config.yaml
num_hidden_layers: 14
hidden_size: 768
num_attention_heads: 18
num_key_value_heads: 6
head_dim: 64
intermediate_size: 4608
vocab_size: 16384
hidden_act: "swiglu"
norm: "rmsnorm"
norm_place: "pre"
norm_eps: 1e-05
positions: "rope"
rope_theta: 1000000.0
rope_fraction: 1.0
qk_norm: false
attn_scale: 0.125
bias: "none"
tie_word_embeddings: false
parallel_block: false
extras: ["capped logits"]
init: "normal"
init_std_qkv: 0.0173
init_std_o: 0.00326
init_std_up: 0.0173
init_std_down: 0.00326
optimizer: "muon"
learning_rate: 0.00921
lr_mult_o: 4.0
beta1: 0.95
lr_head: 0.00522
max_grad_norm: 2.0
warmup_steps: 200
schedule: "wsd"
decay_fraction: 0.634
decay_shape: "pow"
final_lr_fraction: 0.0
batch_tokens: 131072
max_seq_len: 1024
doc_mask: false
train_tokens: 772200000
max_steps: 5892
dataset: "wikipedia_en"
Each number is 200 + 20 x the weight over its row's rms, rounded and kept within 0 to 999. Layers, rows and columns count from 0. The size before them is the row's rms in percent of the matrix's.

# layer 8 MLP gate, 4608x768, rms 0.0887, rows 2554-2572, columns 0-127
103,177,209,182,211,172,208,211,176,184,189,184,185,181,169,202,201,183,165,226,173,211,215,220,181,166,186,180,175,199,215,234,216,224,181,213,209,191,185,205,228,183,181,186,206,186,185,211,189,227,207,198,157,187,194,220,170,202,194,199,234,199,179,158,140,201,216,212,195,172,202,208,201,225,211,187,216,207,203,183,191,218,194,191,169,175,242,233,178,186,197,204,189,193,180,192,222,209,198,247,222,190,220,222,185,169,221,189,203,159,201,213,204,183,182,199,208,191,175,173,186,218,205,204,195,190,193,205,204
088,187,196,220,199,180,212,189,200,170,193,231,192,194,210,205,204,177,179,183,207,200,178,191,187,197,192,227,201,217,190,186,203,205,196,198,180,187,204,200,236,186,186,211,153,171,205,188,214,219,195,204,196,188,231,191,195,213,177,207,184,201,165,185,186,202,185,176,235,204,184,202,209,199,176,197,202,218,183,196,175,183,212,196,178,210,211,187,207,194,218,193,183,184,186,224,235,209,219,217,165,218,233,180,244,195,214,186,213,227,197,200,176,247,168,190,197,197,225,172,176,195,203,188,180,232,154,167,226
094,195,213,237,180,228,183,180,177,208,228,193,173,236,190,207,216,210,198,190,200,212,194,214,186,215,201,212,198,208,220,206,208,197,215,222,175,165,219,204,177,204,201,190,211,233,202,196,178,189,225,154,223,179,179,189,211,218,195,189,210,160,180,189,188,169,221,208,199,189,194,212,193,197,198,188,230,192,212,186,218,260,233,183,205,189,232,243,258,197,191,181,185,197,195,196,201,195,167,196,172,166,220,212,219,198,208,236,187,197,205,219,172,193,206,215,209,219,190,181,183,210,159,196,186,189,213,194,225
103,242,209,199,186,244,200,158,203,202,226,192,225,217,196,188,242,211,170,167,202,208,228,223,174,199,174,204,170,194,227,183,226,172,214,211,187,188,205,184,195,202,211,208,202,209,213,214,197,219,193,236,166,198,205,204,215,218,197,215,167,211,227,188,180,212,163,216,165,211,192,192,243,222,240,216,205,211,213,201,198,182,215,158,206,167,208,223,224,221,218,195,191,171,235,205,216,223,166,146,218,160,211,237,181,210,229,171,197,202,208,191,216,218,236,236,189,185,188,194,207,195,225,197,229,230,201,190,225
096,220,210,193,169,175,183,192,199,213,201,184,212,179,206,198,225,201,189,198,198,205,202,215,204,220,197,194,241,205,192,265,206,214,201,205,227,204,241,180,200,229,204,213,185,212,184,199,220,199,203,189,222,214,199,182,169,208,193,218,208,217,171,194,201,191,172,206,221,194,224,215,233,207,212,215,219,204,205,189,202,208,208,212,193,191,210,225,193,222,204,186,201,215,187,221,204,221,170,197,185,223,198,196,205,198,187,202,196,240,192,185,184,211,212,210,185,218,229,190,210,199,212,206,205,192,196,204,211
057,208,211,160,180,177,231,206,211,183,171,197,198,200,146,232,193,237,186,208,165,199,205,222,204,211,162,236,204,227,221,210,166,236,204,214,197,180,219,163,206,185,255,184,170,190,184,221,203,197,199,162,212,197,189,188,171,202,216,187,220,184,190,178,220,174,189,190,204,176,199,208,204,146,206,190,202,210,183,220,191,217,224,177,198,190,194,193,199,224,181,209,200,172,202,198,151,204,212,194,238,223,179,204,191,170,167,202,222,194,205,200,202,221,174,209,187,212,209,212,175,201,206,188,202,191,191,205,175
076,167,204,210,208,198,190,195,213,172,208,224,191,208,201,193,205,225,201,187,216,192,188,163,166,225,213,213,187,213,174,189,200,165,216,190,189,205,168,172,185,213,201,188,175,198,224,168,205,211,195,210,179,226,206,180,187,219,211,208,201,201,224,205,192,224,201,177,160,174,210,181,206,207,196,206,218,183,191,206,240,219,226,192,229,223,173,209,216,160,210,182,185,225,184,180,164,170,246,161,183,204,216,222,166,188,192,218,192,201,201,192,212,215,207,214,194,250,206,179,169,204,207,216,223,204,177,207,207
107,197,198,172,186,189,220,186,171,211,165,204,215,204,212,219,180,206,221,212,212,203,229,190,186,178,190,208,198,205,225,201,179,195,214,164,184,158,214,216,207,186,220,187,228,188,218,197,219,207,219,199,255,222,196,145,169,241,221,220,168,175,161,195,221,177,227,177,187,236,223,199,213,204,193,225,184,162,217,194,204,186,198,237,207,191,203,188,217,178,211,197,177,215,236,210,197,204,227,205,179,191,201,216,189,197,214,174,185,188,197,175,172,179,172,219,182,194,247,226,173,165,188,213,209,175,205,220,230
098,215,221,208,199,195,216,158,231,210,183,214,222,187,197,243,214,170,226,200,228,188,216,185,202,201,206,195,180,233,206,185,210,206,197,210,207,255,197,184,179,167,199,216,211,160,167,195,201,201,203,224,204,172,204,185,211,207,183,184,180,189,180,206,209,235,190,215,223,251,236,232,187,240,197,188,227,228,226,196,187,202,184,246,222,224,221,220,189,174,194,197,195,196,200,185,228,215,199,208,207,192,245,198,187,193,199,202,206,197,231,198,200,207,192,199,235,163,185,196,162,184,205,206,212,245,224,196,202
108,195,218,183,221,176,238,189,228,193,230,192,203,186,201,198,200,184,220,221,216,210,211,217,190,215,217,228,209,180,207,245,169,217,219,193,173,203,211,213,170,224,241,211,161,202,229,178,192,220,172,206,205,218,215,208,200,210,216,194,216,178,234,248,221,230,196,198,206,223,165,176,200,177,194,168,223,177,197,177,212,161,187,223,192,219,192,207,203,206,187,223,205,233,179,195,209,189,228,209,219,184,191,179,211,181,227,230,187,239,229,173,192,156,203,156,215,196,222,220,193,181,216,214,190,232,190,208,201
108,222,215,201,210,214,216,146,190,200,209,158,183,179,215,208,232,225,224,216,177,208,193,216,252,201,206,203,136,192,215,210,203,219,215,177,213,222,194,151,199,231,183,196,202,223,191,193,208,239,181,199,213,172,196,225,174,227,185,232,217,219,226,198,201,179,158,191,217,166,194,171,203,179,215,197,198,206,229,199,210,207,239,194,197,204,178,212,224,185,218,197,178,173,166,187,179,220,224,175,248,185,196,216,188,219,236,177,203,200,194,201,191,198,168,221,208,178,202,225,183,181,161,213,214,207,203,200,222
057,234,152,197,174,218,217,165,227,200,208,193,188,198,213,193,195,219,172,215,172,175,210,214,193,213,154,199,196,179,220,199,200,192,216,219,182,212,160,166,156,190,154,183,169,213,212,207,198,196,204,195,219,203,185,182,189,212,193,179,231,188,180,247,210,205,232,208,189,216,173,199,193,182,167,200,196,207,194,223,200,141,188,181,202,195,195,189,186,213,215,233,214,210,196,213,180,210,215,231,147,190,212,209,203,206,178,236,176,217,209,212,195,169,220,162,204,189,217,171,204,192,208,188,219,212,214,200,205
093,232,183,179,212,213,217,242,207,218,175,207,196,153,200,198,175,205,229,203,189,221,192,196,184,206,206,232,190,195,176,194,193,194,197,247,191,184,192,208,176,193,204,211,226,211,209,191,169,200,189,210,184,186,202,187,229,197,225,225,198,190,196,186,196,207,212,189,196,178,220,188,214,170,211,180,235,223,218,212,220,187,247,218,198,211,197,237,226,231,176,191,199,203,207,175,227,191,218,214,204,214,189,199,206,198,218,185,184,153,188,215,222,184,188,215,174,176,180,201,172,165,189,149,169,206,204,199,172
110,198,216,213,237,208,200,212,191,226,210,185,219,219,150,169,192,200,196,192,201,240,205,214,199,204,178,190,201,215,192,226,188,214,199,177,185,205,204,211,174,179,184,197,218,200,197,193,191,180,213,176,184,199,211,219,233,229,207,188,214,206,206,225,208,188,192,209,193,182,180,191,181,228,145,209,193,201,189,184,173,198,147,215,184,211,198,226,209,205,186,209,220,207,206,191,193,187,188,188,234,203,198,223,185,200,209,191,198,221,185,212,205,166,163,187,202,207,213,205,172,218,183,203,187,220,181,183,213
105,222,216,209,221,193,164,212,242,202,190,218,224,222,173,222,188,204,188,188,197,177,194,182,178,190,185,213,195,199,163,193,219,208,197,189,223,194,255,189,206,179,187,203,204,167,215,192,197,226,221,202,177,203,150,194,195,221,213,184,196,225,212,211,197,211,174,223,175,168,210,205,225,194,196,202,209,192,199,230,226,228,200,198,236,191,188,201,239,173,178,189,229,144,217,221,215,208,153,187,171,191,192,202,204,196,194,175,201,226,193,192,189,229,213,195,208,197,202,176,185,224,216,207,170,182,197,208,197
053,210,231,168,156,202,206,222,162,205,246,216,179,197,186,203,222,188,180,214,207,228,191,191,194,154,220,190,220,217,188,212,206,197,175,179,197,204,200,238,202,212,198,207,188,188,208,202,188,221,219,212,216,180,191,207,214,190,224,215,171,188,175,195,223,175,213,210,163,194,206,189,218,216,206,233,244,226,218,209,172,168,182,211,229,215,193,189,178,168,160,199,212,212,253,217,186,200,185,186,191,197,207,178,187,205,157,191,218,184,181,201,219,179,245,203,213,213,194,195,222,208,229,230,192,209,168,151,207
105,191,203,192,215,177,175,193,229,226,199,213,200,204,234,226,209,230,205,184,221,195,200,204,206,170,181,185,208,194,203,236,174,201,192,209,229,181,209,207,207,185,174,211,197,205,204,217,197,222,179,190,185,209,209,212,177,228,210,202,198,208,211,202,177,198,217,212,241,209,256,220,198,147,211,163,231,246,224,153,230,184,194,203,171,180,229,188,209,199,227,232,172,167,206,198,220,203,214,210,182,219,209,185,197,185,190,209,172,234,183,188,215,204,203,227,198,234,181,188,156,193,186,237,244,224,212,194,211
111,204,207,202,265,193,199,184,198,196,219,189,182,175,185,173,190,195,197,245,192,196,203,187,189,213,200,190,201,187,213,210,207,196,234,187,205,192,192,187,190,197,188,214,157,209,218,213,205,188,206,210,225,228,200,229,187,199,185,204,198,212,183,210,197,185,206,201,191,204,209,231,183,155,173,208,135,203,204,181,203,221,192,198,121,210,202,202,247,207,195,218,194,202,220,175,192,173,182,201,182,194,195,213,237,199,171,189,160,197,198,191,181,183,192,210,201,203,214,220,219,210,191,186,210,191,211,169,179
098,222,191,235,154,172,192,195,184,224,223,236,218,183,213,195,201,221,198,184,233,189,182,217,204,226,175,182,164,226,208,206,178,186,205,206,181,188,198,206,220,196,216,200,221,205,213,233,160,211,158,196,187,180,167,233,148,222,224,191,242,191,145,194,215,167,193,184,209,214,218,199,169,228,166,202,205,199,171,228,221,226,229,179,225,184,214,158,223,195,213,198,192,168,229,205,192,240,225,182,201,205,240,202,212,193,207,221,195,189,205,190,208,225,195,204,215,221,240,182,156,159,199,185,181,172,224,168,209
# layer 8 MLP up, 4608x768, rms 0.0936, rows 2554-2571, columns 0-127
104,209,185,199,195,209,183,199,183,208,194,179,183,208,222,205,189,198,194,169,214,203,183,205,188,245,202,183,212,171,191,180,221,197,206,193,228,236,192,189,210,202,204,188,189,222,244,194,208,232,197,220,183,224,183,220,208,194,236,201,224,207,228,182,207,211,186,224,203,190,185,216,207,197,195,208,168,218,242,189,184,201,164,192,208,224,219,199,187,196,199,182,234,188,206,197,173,206,197,207,200,229,218,193,201,229,166,223,229,201,204,191,156,181,198,227,196,198,230,191,221,176,181,228,201,165,176,175,207
090,181,195,231,191,178,215,203,182,180,168,201,212,206,196,219,191,203,187,247,198,185,207,193,199,188,207,195,201,177,209,216,191,206,172,179,170,192,202,173,195,166,196,196,210,198,205,189,188,189,195,220,201,201,232,208,184,212,200,225,173,171,198,193,200,220,216,174,195,169,220,199,253,170,196,217,211,192,194,193,212,174,203,204,164,191,229,151,204,207,205,237,197,193,207,231,218,156,182,196,148,202,193,189,238,211,179,188,212,189,205,212,198,203,183,192,216,175,184,179,149,169,224,234,210,181,154,174,219
097,188,229,211,209,174,153,198,143,201,221,193,183,189,211,203,198,216,202,164,191,237,209,159,214,254,209,206,224,240,161,211,234,199,203,181,202,197,194,183,187,177,201,203,207,196,228,213,206,181,180,198,173,230,198,196,187,189,175,207,231,193,188,214,176,212,203,181,206,189,194,183,207,224,215,242,208,188,213,211,174,203,200,183,215,239,213,193,197,190,224,150,208,169,195,243,219,222,185,169,188,191,193,184,227,153,183,153,206,219,197,203,203,178,182,205,217,186,217,197,202,193,215,188,188,220,197,188,214
110,165,216,209,159,161,195,211,190,224,195,221,187,210,191,188,219,201,189,213,179,192,193,197,227,212,195,185,217,188,232,196,172,212,188,202,234,189,166,231,217,224,206,174,191,180,189,187,149,168,216,185,201,188,210,228,217,161,210,198,243,191,209,191,180,188,236,191,175,224,217,205,217,221,189,206,192,202,204,218,190,218,168,198,198,177,209,164,212,207,211,210,205,198,204,216,192,170,210,191,190,210,212,173,176,205,208,198,194,182,184,214,186,188,193,196,182,199,205,180,179,206,190,177,207,176,212,246,184
103,157,231,197,183,199,210,198,197,188,217,218,200,228,176,203,216,184,177,199,200,208,200,206,216,191,198,185,192,175,194,218,191,191,184,211,187,180,240,207,174,225,226,224,226,196,247,193,202,184,168,183,215,194,208,215,185,219,196,189,199,238,154,195,225,221,182,211,215,207,202,193,224,211,212,216,184,195,212,210,172,223,216,202,200,194,177,211,197,187,220,230,202,185,173,200,183,180,197,184,198,200,198,167,173,168,169,196,186,220,202,208,233,227,189,222,200,198,194,187,190,208,180,154,187,236,172,204,187
061,220,198,176,205,191,205,238,185,255,195,207,206,192,205,173,181,210,211,203,191,211,196,231,196,194,215,196,183,146,251,225,199,192,189,166,197,192,212,180,191,208,206,195,225,174,191,191,197,195,195,198,221,202,167,207,228,177,203,176,207,203,196,220,216,175,239,214,235,168,183,215,214,189,182,218,220,209,205,204,212,231,220,208,229,204,245,172,209,236,211,213,217,162,223,231,207,210,221,203,200,216,148,185,220,214,155,203,190,211,187,224,194,230,248,198,192,200,213,192,206,227,207,190,212,221,200,215,191
076,202,247,209,217,172,210,172,212,203,197,203,202,187,204,211,191,200,166,215,211,163,166,157,179,154,181,227,233,214,182,207,181,189,185,169,187,186,212,215,220,215,215,203,257,229,195,199,201,252,195,245,158,205,167,172,178,219,201,243,230,182,188,197,190,181,198,230,185,183,219,208,217,198,188,172,202,204,207,162,204,209,188,190,195,244,211,186,201,194,206,218,181,170,225,191,195,183,234,194,162,172,199,202,188,194,178,183,185,205,213,179,185,174,169,229,211,228,241,226,183,220,196,217,163,154,163,230,201
101,211,202,236,227,223,172,183,202,195,225,212,218,205,227,207,214,209,204,178,192,187,199,208,210,185,204,214,224,206,141,186,189,207,178,198,182,212,174,204,190,233,217,202,215,207,212,211,174,200,196,179,200,190,202,190,219,182,179,199,224,197,208,230,170,219,183,199,224,214,181,236,208,188,213,187,199,209,179,254,198,213,221,177,199,207,189,209,218,215,192,215,192,202,208,172,187,203,191,204,199,202,198,169,209,185,188,234,201,169,176,167,176,203,215,190,195,191,183,165,180,230,223,200,230,194,230,204,205
099,220,163,169,238,177,164,187,201,218,208,176,163,192,179,232,196,196,202,171,178,207,197,193,207,224,203,207,159,189,200,205,203,214,207,205,182,193,211,189,221,174,178,192,190,203,226,198,182,182,209,210,221,188,256,197,216,218,176,218,199,202,206,175,188,206,210,192,205,231,214,174,157,210,235,197,194,184,198,171,194,205,182,209,214,180,182,201,201,160,239,207,214,173,183,178,188,194,157,211,257,185,201,209,228,200,212,206,180,204,205,207,182,184,178,206,163,208,188,200,202,213,210,190,204,213,177,180,206
098,156,241,225,225,211,189,218,173,194,206,197,187,229,183,198,220,173,217,228,210,208,213,201,214,189,203,229,186,187,208,232,194,204,214,209,207,181,260,240,221,188,174,186,214,219,152,224,225,214,222,234,216,208,189,258,197,231,198,177,180,236,192,203,194,191,215,200,206,215,187,231,209,189,200,190,185,255,196,216,223,211,185,224,218,231,214,205,176,200,222,220,196,208,194,191,212,208,197,210,183,216,172,194,182,192,199,168,201,185,214,212,175,198,228,259,203,205,170,234,223,203,223,229,195,211,214,216,215
107,197,199,215,213,183,210,224,207,183,186,159,175,194,221,210,186,162,154,208,211,227,219,186,181,239,199,202,193,201,192,217,209,238,203,193,213,161,185,220,158,184,182,222,176,177,172,211,184,223,231,176,179,226,211,210,217,204,221,188,189,166,218,226,199,179,223,169,245,190,186,218,173,239,181,188,191,189,185,200,198,205,171,203,183,154,200,206,204,189,188,225,208,214,195,211,150,200,177,229,187,194,176,175,198,233,188,183,156,190,193,174,166,170,214,217,192,213,178,240,198,198,189,201,208,254,203,182,184
056,239,195,242,191,192,201,180,228,193,187,187,194,183,209,198,234,200,174,199,206,203,221,213,185,172,184,177,201,211,226,224,184,197,189,184,211,173,205,202,191,192,167,208,199,201,201,215,197,218,244,220,187,166,172,199,212,164,173,185,218,183,214,232,180,209,206,183,213,204,172,205,203,219,181,199,220,216,175,219,203,235,198,185,213,137,208,196,208,204,255,214,199,183,145,174,227,208,201,202,218,153,203,214,166,169,182,228,205,164,183,168,189,194,165,191,165,194,176,212,187,208,208,209,198,188,197,217,212
093,199,186,219,213,219,189,198,237,173,184,170,220,209,181,203,228,206,180,214,175,200,201,181,214,199,200,197,216,210,185,223,190,235,193,187,201,191,216,195,176,186,198,178,160,197,213,224,248,223,186,202,205,194,196,180,171,196,193,208,161,172,190,212,205,188,193,198,201,223,195,214,192,225,182,212,194,207,184,212,223,208,228,180,191,171,151,170,219,201,212,192,197,181,188,270,239,197,174,189,153,181,200,206,208,186,180,235,202,230,178,180,179,172,193,223,179,183,194,211,207,218,207,219,221,225,216,190,213
102,168,204,207,201,219,170,236,163,185,241,214,220,192,162,204,172,224,224,217,195,175,218,224,201,196,202,221,229,184,193,222,242,232,189,190,194,200,220,191,179,156,195,152,221,212,231,225,227,187,196,223,197,214,236,215,184,205,195,176,210,197,215,215,191,219,227,215,201,202,167,205,202,175,208,178,186,160,236,183,175,183,190,230,190,209,192,210,217,182,197,230,178,228,223,204,209,183,180,170,195,222,195,194,187,212,194,176,196,189,205,176,225,217,221,179,182,155,211,199,200,210,207,197,182,231,178,205,229
109,207,193,186,191,227,170,191,154,201,197,188,178,198,178,221,211,194,233,188,203,187,207,209,185,247,188,206,197,192,207,215,172,184,213,198,228,229,201,210,241,223,228,232,183,228,210,191,186,203,220,210,209,203,239,216,218,194,183,177,201,200,223,196,207,172,177,204,189,180,192,189,192,214,223,169,210,203,205,201,192,198,242,200,212,201,152,206,228,176,225,214,203,198,201,188,181,213,209,207,190,226,184,210,220,213,182,182,166,157,193,190,223,213,145,243,200,208,213,180,204,190,239,215,192,211,206,222,179
056,197,206,210,214,233,168,182,208,184,202,211,211,202,186,176,194,201,180,193,210,187,224,195,218,217,186,174,190,188,180,231,167,199,213,214,193,218,192,221,189,212,211,184,184,200,196,210,199,202,209,174,259,239,197,206,205,204,186,197,209,194,242,174,176,199,248,173,205,192,174,227,229,172,190,157,205,207,183,201,195,236,196,211,169,205,224,173,192,205,208,200,218,168,179,208,202,179,217,189,210,181,185,201,195,205,217,189,177,210,199,192,207,212,202,212,217,208,187,196,192,188,179,186,197,224,207,241,196
106,250,235,205,164,152,200,208,183,211,161,178,207,185,228,228,161,201,223,195,180,203,184,196,196,209,188,187,189,222,166,182,184,196,194,236,205,180,193,183,209,206,196,212,183,218,150,221,183,204,228,191,185,251,223,203,179,234,214,173,225,171,160,229,203,218,228,188,166,207,194,208,194,203,223,219,195,166,192,192,208,193,180,203,184,198,187,194,189,204,195,215,205,196,161,189,251,197,203,231,208,210,199,191,209,179,180,209,211,214,181,188,205,191,203,197,220,210,214,205,202,170,205,210,221,203,188,172,215
108,179,199,212,199,221,224,173,157,206,198,196,203,208,209,201,167,225,195,170,210,225,202,196,198,223,195,223,189,195,193,226,203,189,194,221,179,237,215,183,223,237,187,162,221,222,217,206,202,175,208,191,202,196,205,280,212,168,196,208,217,210,210,211,214,217,215,217,209,236,209,253,162,170,219,188,230,191,207,217,220,190,195,221,179,208,189,208,177,202,195,187,207,174,214,231,184,172,172,173,173,180,238,173,187,215,209,215,208,216,184,182,198,213,186,209,218,164,201,207,198,151,177,223,206,208,201,182,216
# layer 8 MLP down (transposed), 4608x768, rms 0.0365, rows 2554-2571, columns 0-127
104,197,234,185,213,224,224,241,221,150,206,186,207,223,248,195,189,181,169,207,216,192,209,216,190,237,236,213,217,220,189,193,204,201,199,206,203,229,204,233,190,214,209,194,197,189,182,202,219,205,198,233,210,176,206,221,173,231,199,181,210,187,214,158,176,235,196,186,187,195,192,203,169,207,195,213,218,163,228,198,197,183,234,207,185,184,169,196,172,208,158,210,212,205,220,172,203,200,170,194,212,228,189,233,172,217,199,196,160,201,162,211,196,190,214,222,200,197,187,204,168,168,183,196,192,210,181,185,197
093,192,252,170,216,178,210,170,160,191,211,191,235,207,201,202,259,227,192,222,197,226,182,211,180,208,194,200,180,186,218,202,189,223,223,186,202,200,203,197,189,203,201,218,211,208,211,189,207,209,202,244,183,187,195,186,206,186,196,196,184,182,178,265,188,177,211,182,170,208,192,184,188,215,212,155,194,239,185,162,197,192,197,195,159,185,188,187,194,202,179,201,207,204,206,190,195,172,187,181,196,190,188,149,209,220,215,140,207,222,221,207,200,202,187,219,193,155,190,250,195,168,169,202,222,232,164,222,222
096,228,199,183,208,180,195,182,182,238,169,212,194,203,181,256,188,228,166,212,199,207,185,187,153,217,187,226,180,222,170,153,176,179,145,197,209,220,186,208,190,178,178,201,180,199,219,212,211,218,218,218,188,205,162,191,217,208,197,194,161,182,202,183,178,193,156,211,204,194,185,186,172,209,177,199,178,181,214,239,213,207,194,210,219,192,220,186,189,192,184,182,197,202,184,184,210,175,223,200,229,138,173,200,186,214,214,170,211,201,196,204,245,194,195,209,178,187,211,201,210,211,182,194,194,209,164,174,175
110,183,241,220,191,235,211,221,197,213,192,214,203,192,158,183,192,215,190,174,205,178,200,199,181,209,194,203,201,194,196,177,218,182,200,194,166,179,198,183,209,209,232,177,248,238,179,189,203,232,165,178,193,189,228,183,182,237,190,203,163,192,202,232,188,211,207,220,200,203,193,170,210,205,179,185,257,174,241,201,192,187,217,207,192,205,166,211,214,192,208,199,193,170,202,215,165,195,198,176,228,182,187,202,186,182,230,181,199,191,173,225,192,229,172,203,169,185,220,225,166,213,188,211,192,206,202,207,196
101,235,201,195,174,216,199,205,171,202,215,182,168,228,210,208,203,211,177,170,201,188,181,197,220,171,166,238,175,213,169,176,192,197,208,192,224,202,229,175,210,206,202,249,198,213,198,200,226,172,210,227,194,223,197,188,197,198,169,222,237,220,219,217,241,218,201,206,215,251,189,192,203,228,207,178,196,196,191,212,228,173,198,194,230,233,196,188,203,217,184,178,197,199,229,189,219,221,189,187,195,183,180,210,216,174,211,202,201,202,210,244,194,164,199,214,157,213,171,254,187,193,196,228,185,193,213,196,217
059,192,179,217,176,184,242,192,177,189,193,219,217,254,165,204,176,194,187,201,218,143,195,191,175,152,189,181,214,200,206,196,165,180,206,208,156,190,213,204,196,224,215,230,213,203,198,186,194,166,240,205,161,203,195,173,190,195,206,181,216,196,208,196,201,204,177,216,197,174,244,185,197,210,174,231,215,188,200,177,210,208,215,195,238,233,204,199,179,222,198,194,201,199,231,224,170,188,207,188,201,242,234,208,181,213,212,222,217,212,200,216,218,222,200,192,194,204,180,232,211,211,185,186,203,185,200,205,236
077,185,186,190,202,212,213,187,223,213,248,193,189,209,200,183,176,211,213,205,172,227,194,236,217,168,173,191,199,222,193,173,183,165,184,201,181,216,210,192,192,222,187,206,224,199,199,204,204,210,190,231,221,190,219,197,194,195,190,223,197,222,182,167,179,194,188,219,184,168,236,183,242,228,178,213,185,226,172,201,216,172,207,177,181,219,215,191,241,224,203,196,195,219,181,189,190,219,173,166,194,183,209,182,228,193,229,183,182,220,218,206,200,204,233,225,201,168,226,203,196,170,173,248,213,203,182,200,211
107,246,185,189,199,194,179,187,196,205,173,197,227,171,174,213,214,188,224,201,237,200,171,191,216,191,200,211,235,210,225,213,208,214,186,227,172,172,164,216,217,193,178,199,202,184,181,228,210,221,196,186,203,210,182,217,198,187,185,199,195,184,183,189,178,232,192,210,193,196,186,194,235,178,171,194,186,156,211,178,214,209,177,215,204,186,213,220,195,196,179,219,203,224,203,158,183,174,204,225,195,183,213,155,229,182,194,196,201,220,217,219,203,188,163,188,225,213,182,204,190,198,176,179,242,178,225,221,211
095,193,231,238,214,182,191,177,205,240,191,213,197,203,209,169,226,226,212,175,209,206,175,190,193,215,184,200,207,195,224,216,191,187,212,196,206,181,236,167,178,197,206,228,190,211,239,209,194,188,202,197,232,210,174,177,206,184,251,177,171,186,192,192,198,177,214,217,160,216,210,209,176,177,208,196,196,195,199,202,206,184,173,224,200,193,191,175,191,186,175,202,192,208,207,241,218,218,183,194,212,183,204,199,195,205,174,208,146,193,200,207,191,225,201,209,203,176,197,186,194,215,185,177,197,165,202,210,213
107,187,195,186,214,158,159,225,211,169,188,244,230,204,203,202,242,224,208,226,178,203,211,205,194,188,213,238,233,211,212,175,198,232,198,181,220,217,211,212,204,221,230,183,205,225,190,205,213,219,192,175,226,169,147,220,197,165,194,197,199,205,214,206,212,143,171,192,215,177,197,201,214,183,161,231,209,196,182,203,200,206,192,207,174,187,197,198,187,194,196,211,193,217,232,232,235,214,216,186,199,186,183,175,193,201,205,181,206,166,172,199,175,249,214,216,208,210,171,220,210,204,199,186,177,231,192,249,194
107,175,198,194,183,171,172,209,197,206,197,202,172,214,213,185,150,169,206,234,186,202,203,198,198,255,190,231,223,192,223,192,188,173,162,195,243,180,220,207,177,190,197,199,180,164,136,194,189,186,187,237,207,214,179,210,237,198,228,208,224,183,193,191,231,202,216,207,202,202,202,189,194,203,195,233,207,198,199,208,192,205,230,190,190,175,221,197,211,182,179,224,226,197,180,179,216,190,186,178,214,188,189,189,195,187,224,181,193,179,192,172,185,160,233,237,226,226,151,198,190,213,176,183,180,234,213,207,195
058,202,208,194,186,200,206,212,163,196,226,185,203,205,205,179,252,203,163,215,179,197,196,207,171,225,204,223,168,202,165,160,195,224,188,170,165,215,181,234,209,200,203,219,187,190,200,211,225,174,205,235,210,191,210,164,184,191,235,206,200,197,185,196,213,189,229,217,203,215,195,186,186,219,216,232,236,143,179,193,181,195,256,214,224,227,200,206,180,221,152,183,181,209,182,156,196,170,166,212,186,221,241,186,199,188,193,199,193,218,209,204,203,182,170,169,212,217,196,188,186,189,208,186,199,233,218,186,179
094,186,185,209,216,195,235,185,206,176,219,176,178,200,187,201,206,203,202,204,189,218,196,242,181,210,194,229,201,187,199,208,218,189,209,202,218,209,203,194,219,211,210,210,205,205,167,203,218,192,223,200,199,199,223,195,211,194,204,201,236,201,185,203,190,225,223,201,215,210,206,199,235,176,193,233,186,214,198,206,203,201,189,219,206,209,161,237,176,189,212,212,212,201,201,209,182,205,217,217,206,181,207,195,195,185,229,231,201,212,187,176,214,193,217,195,200,224,196,188,191,168,197,185,175,193,167,212,173
110,187,231,197,202,222,215,196,192,181,222,219,224,179,206,206,188,217,180,226,191,188,227,233,182,198,165,187,220,185,183,187,210,230,173,198,221,198,224,223,194,185,175,210,208,204,213,186,202,215,197,164,196,194,217,180,170,208,192,190,220,191,215,197,204,214,205,181,188,203,157,218,222,199,198,212,223,176,203,190,189,173,208,195,202,192,222,189,197,190,191,176,225,171,156,185,205,183,209,211,178,234,182,216,194,201,198,162,224,238,241,200,217,210,180,194,216,143,215,193,183,197,192,199,189,224,220,185,223
104,204,198,198,197,201,222,219,215,203,230,177,223,201,234,195,177,230,219,166,170,202,194,220,194,198,188,181,172,192,188,193,208,219,192,192,198,188,183,183,212,222,233,189,224,205,192,195,205,175,199,239,172,177,149,173,218,195,181,214,177,229,205,190,224,247,201,198,195,211,180,161,154,211,219,196,160,199,196,180,190,227,200,227,189,189,190,190,185,178,208,206,175,180,254,242,174,221,208,183,185,250,188,233,184,205,218,193,188,185,224,224,187,213,180,193,222,199,186,167,200,191,196,185,199,176,205,212,235
058,211,197,209,209,217,222,231,183,227,172,215,200,195,205,182,190,206,196,179,213,208,206,203,226,214,206,201,183,201,205,229,197,194,192,211,217,172,214,199,209,213,197,206,201,237,178,232,201,188,207,206,228,208,194,197,202,216,200,193,210,185,189,220,182,207,163,172,230,192,182,184,221,194,227,218,223,187,213,168,196,171,196,194,219,213,209,157,212,199,175,183,201,226,194,214,225,207,157,170,179,193,199,192,165,194,200,183,196,215,193,208,184,196,227,192,160,186,223,192,198,224,204,204,217,219,181,186,231
107,177,169,213,195,201,204,204,221,205,208,180,203,205,187,217,175,213,195,181,211,169,198,177,192,213,183,216,210,216,171,213,199,196,195,213,145,204,189,171,172,210,201,253,207,180,198,206,182,204,184,202,192,201,209,214,168,204,178,215,181,211,177,230,188,213,211,190,195,199,224,199,223,222,212,164,180,174,228,197,184,177,228,197,181,180,240,197,214,246,195,235,189,186,161,256,203,216,176,186,200,217,213,224,210,185,181,228,187,224,198,206,185,169,191,184,190,197,177,238,176,206,236,212,197,175,194,174,184
111,224,167,190,189,203,181,211,186,206,193,222,198,204,225,216,209,169,225,176,230,179,195,190,194,206,234,230,176,184,209,234,250,183,218,190,196,188,170,196,229,221,180,209,165,202,217,155,193,190,155,213,180,210,211,173,204,215,202,196,194,197,201,210,249,197,200,237,209,176,188,198,172,173,231,177,212,203,196,211,203,210,214,204,225,186,200,227,229,181,222,208,212,189,181,196,224,180,170,196,206,187,207,171,208,226,243,194,233,225,169,203,184,197,198,209,204,196,228,197,232,224,222,198,210,183,232,232,175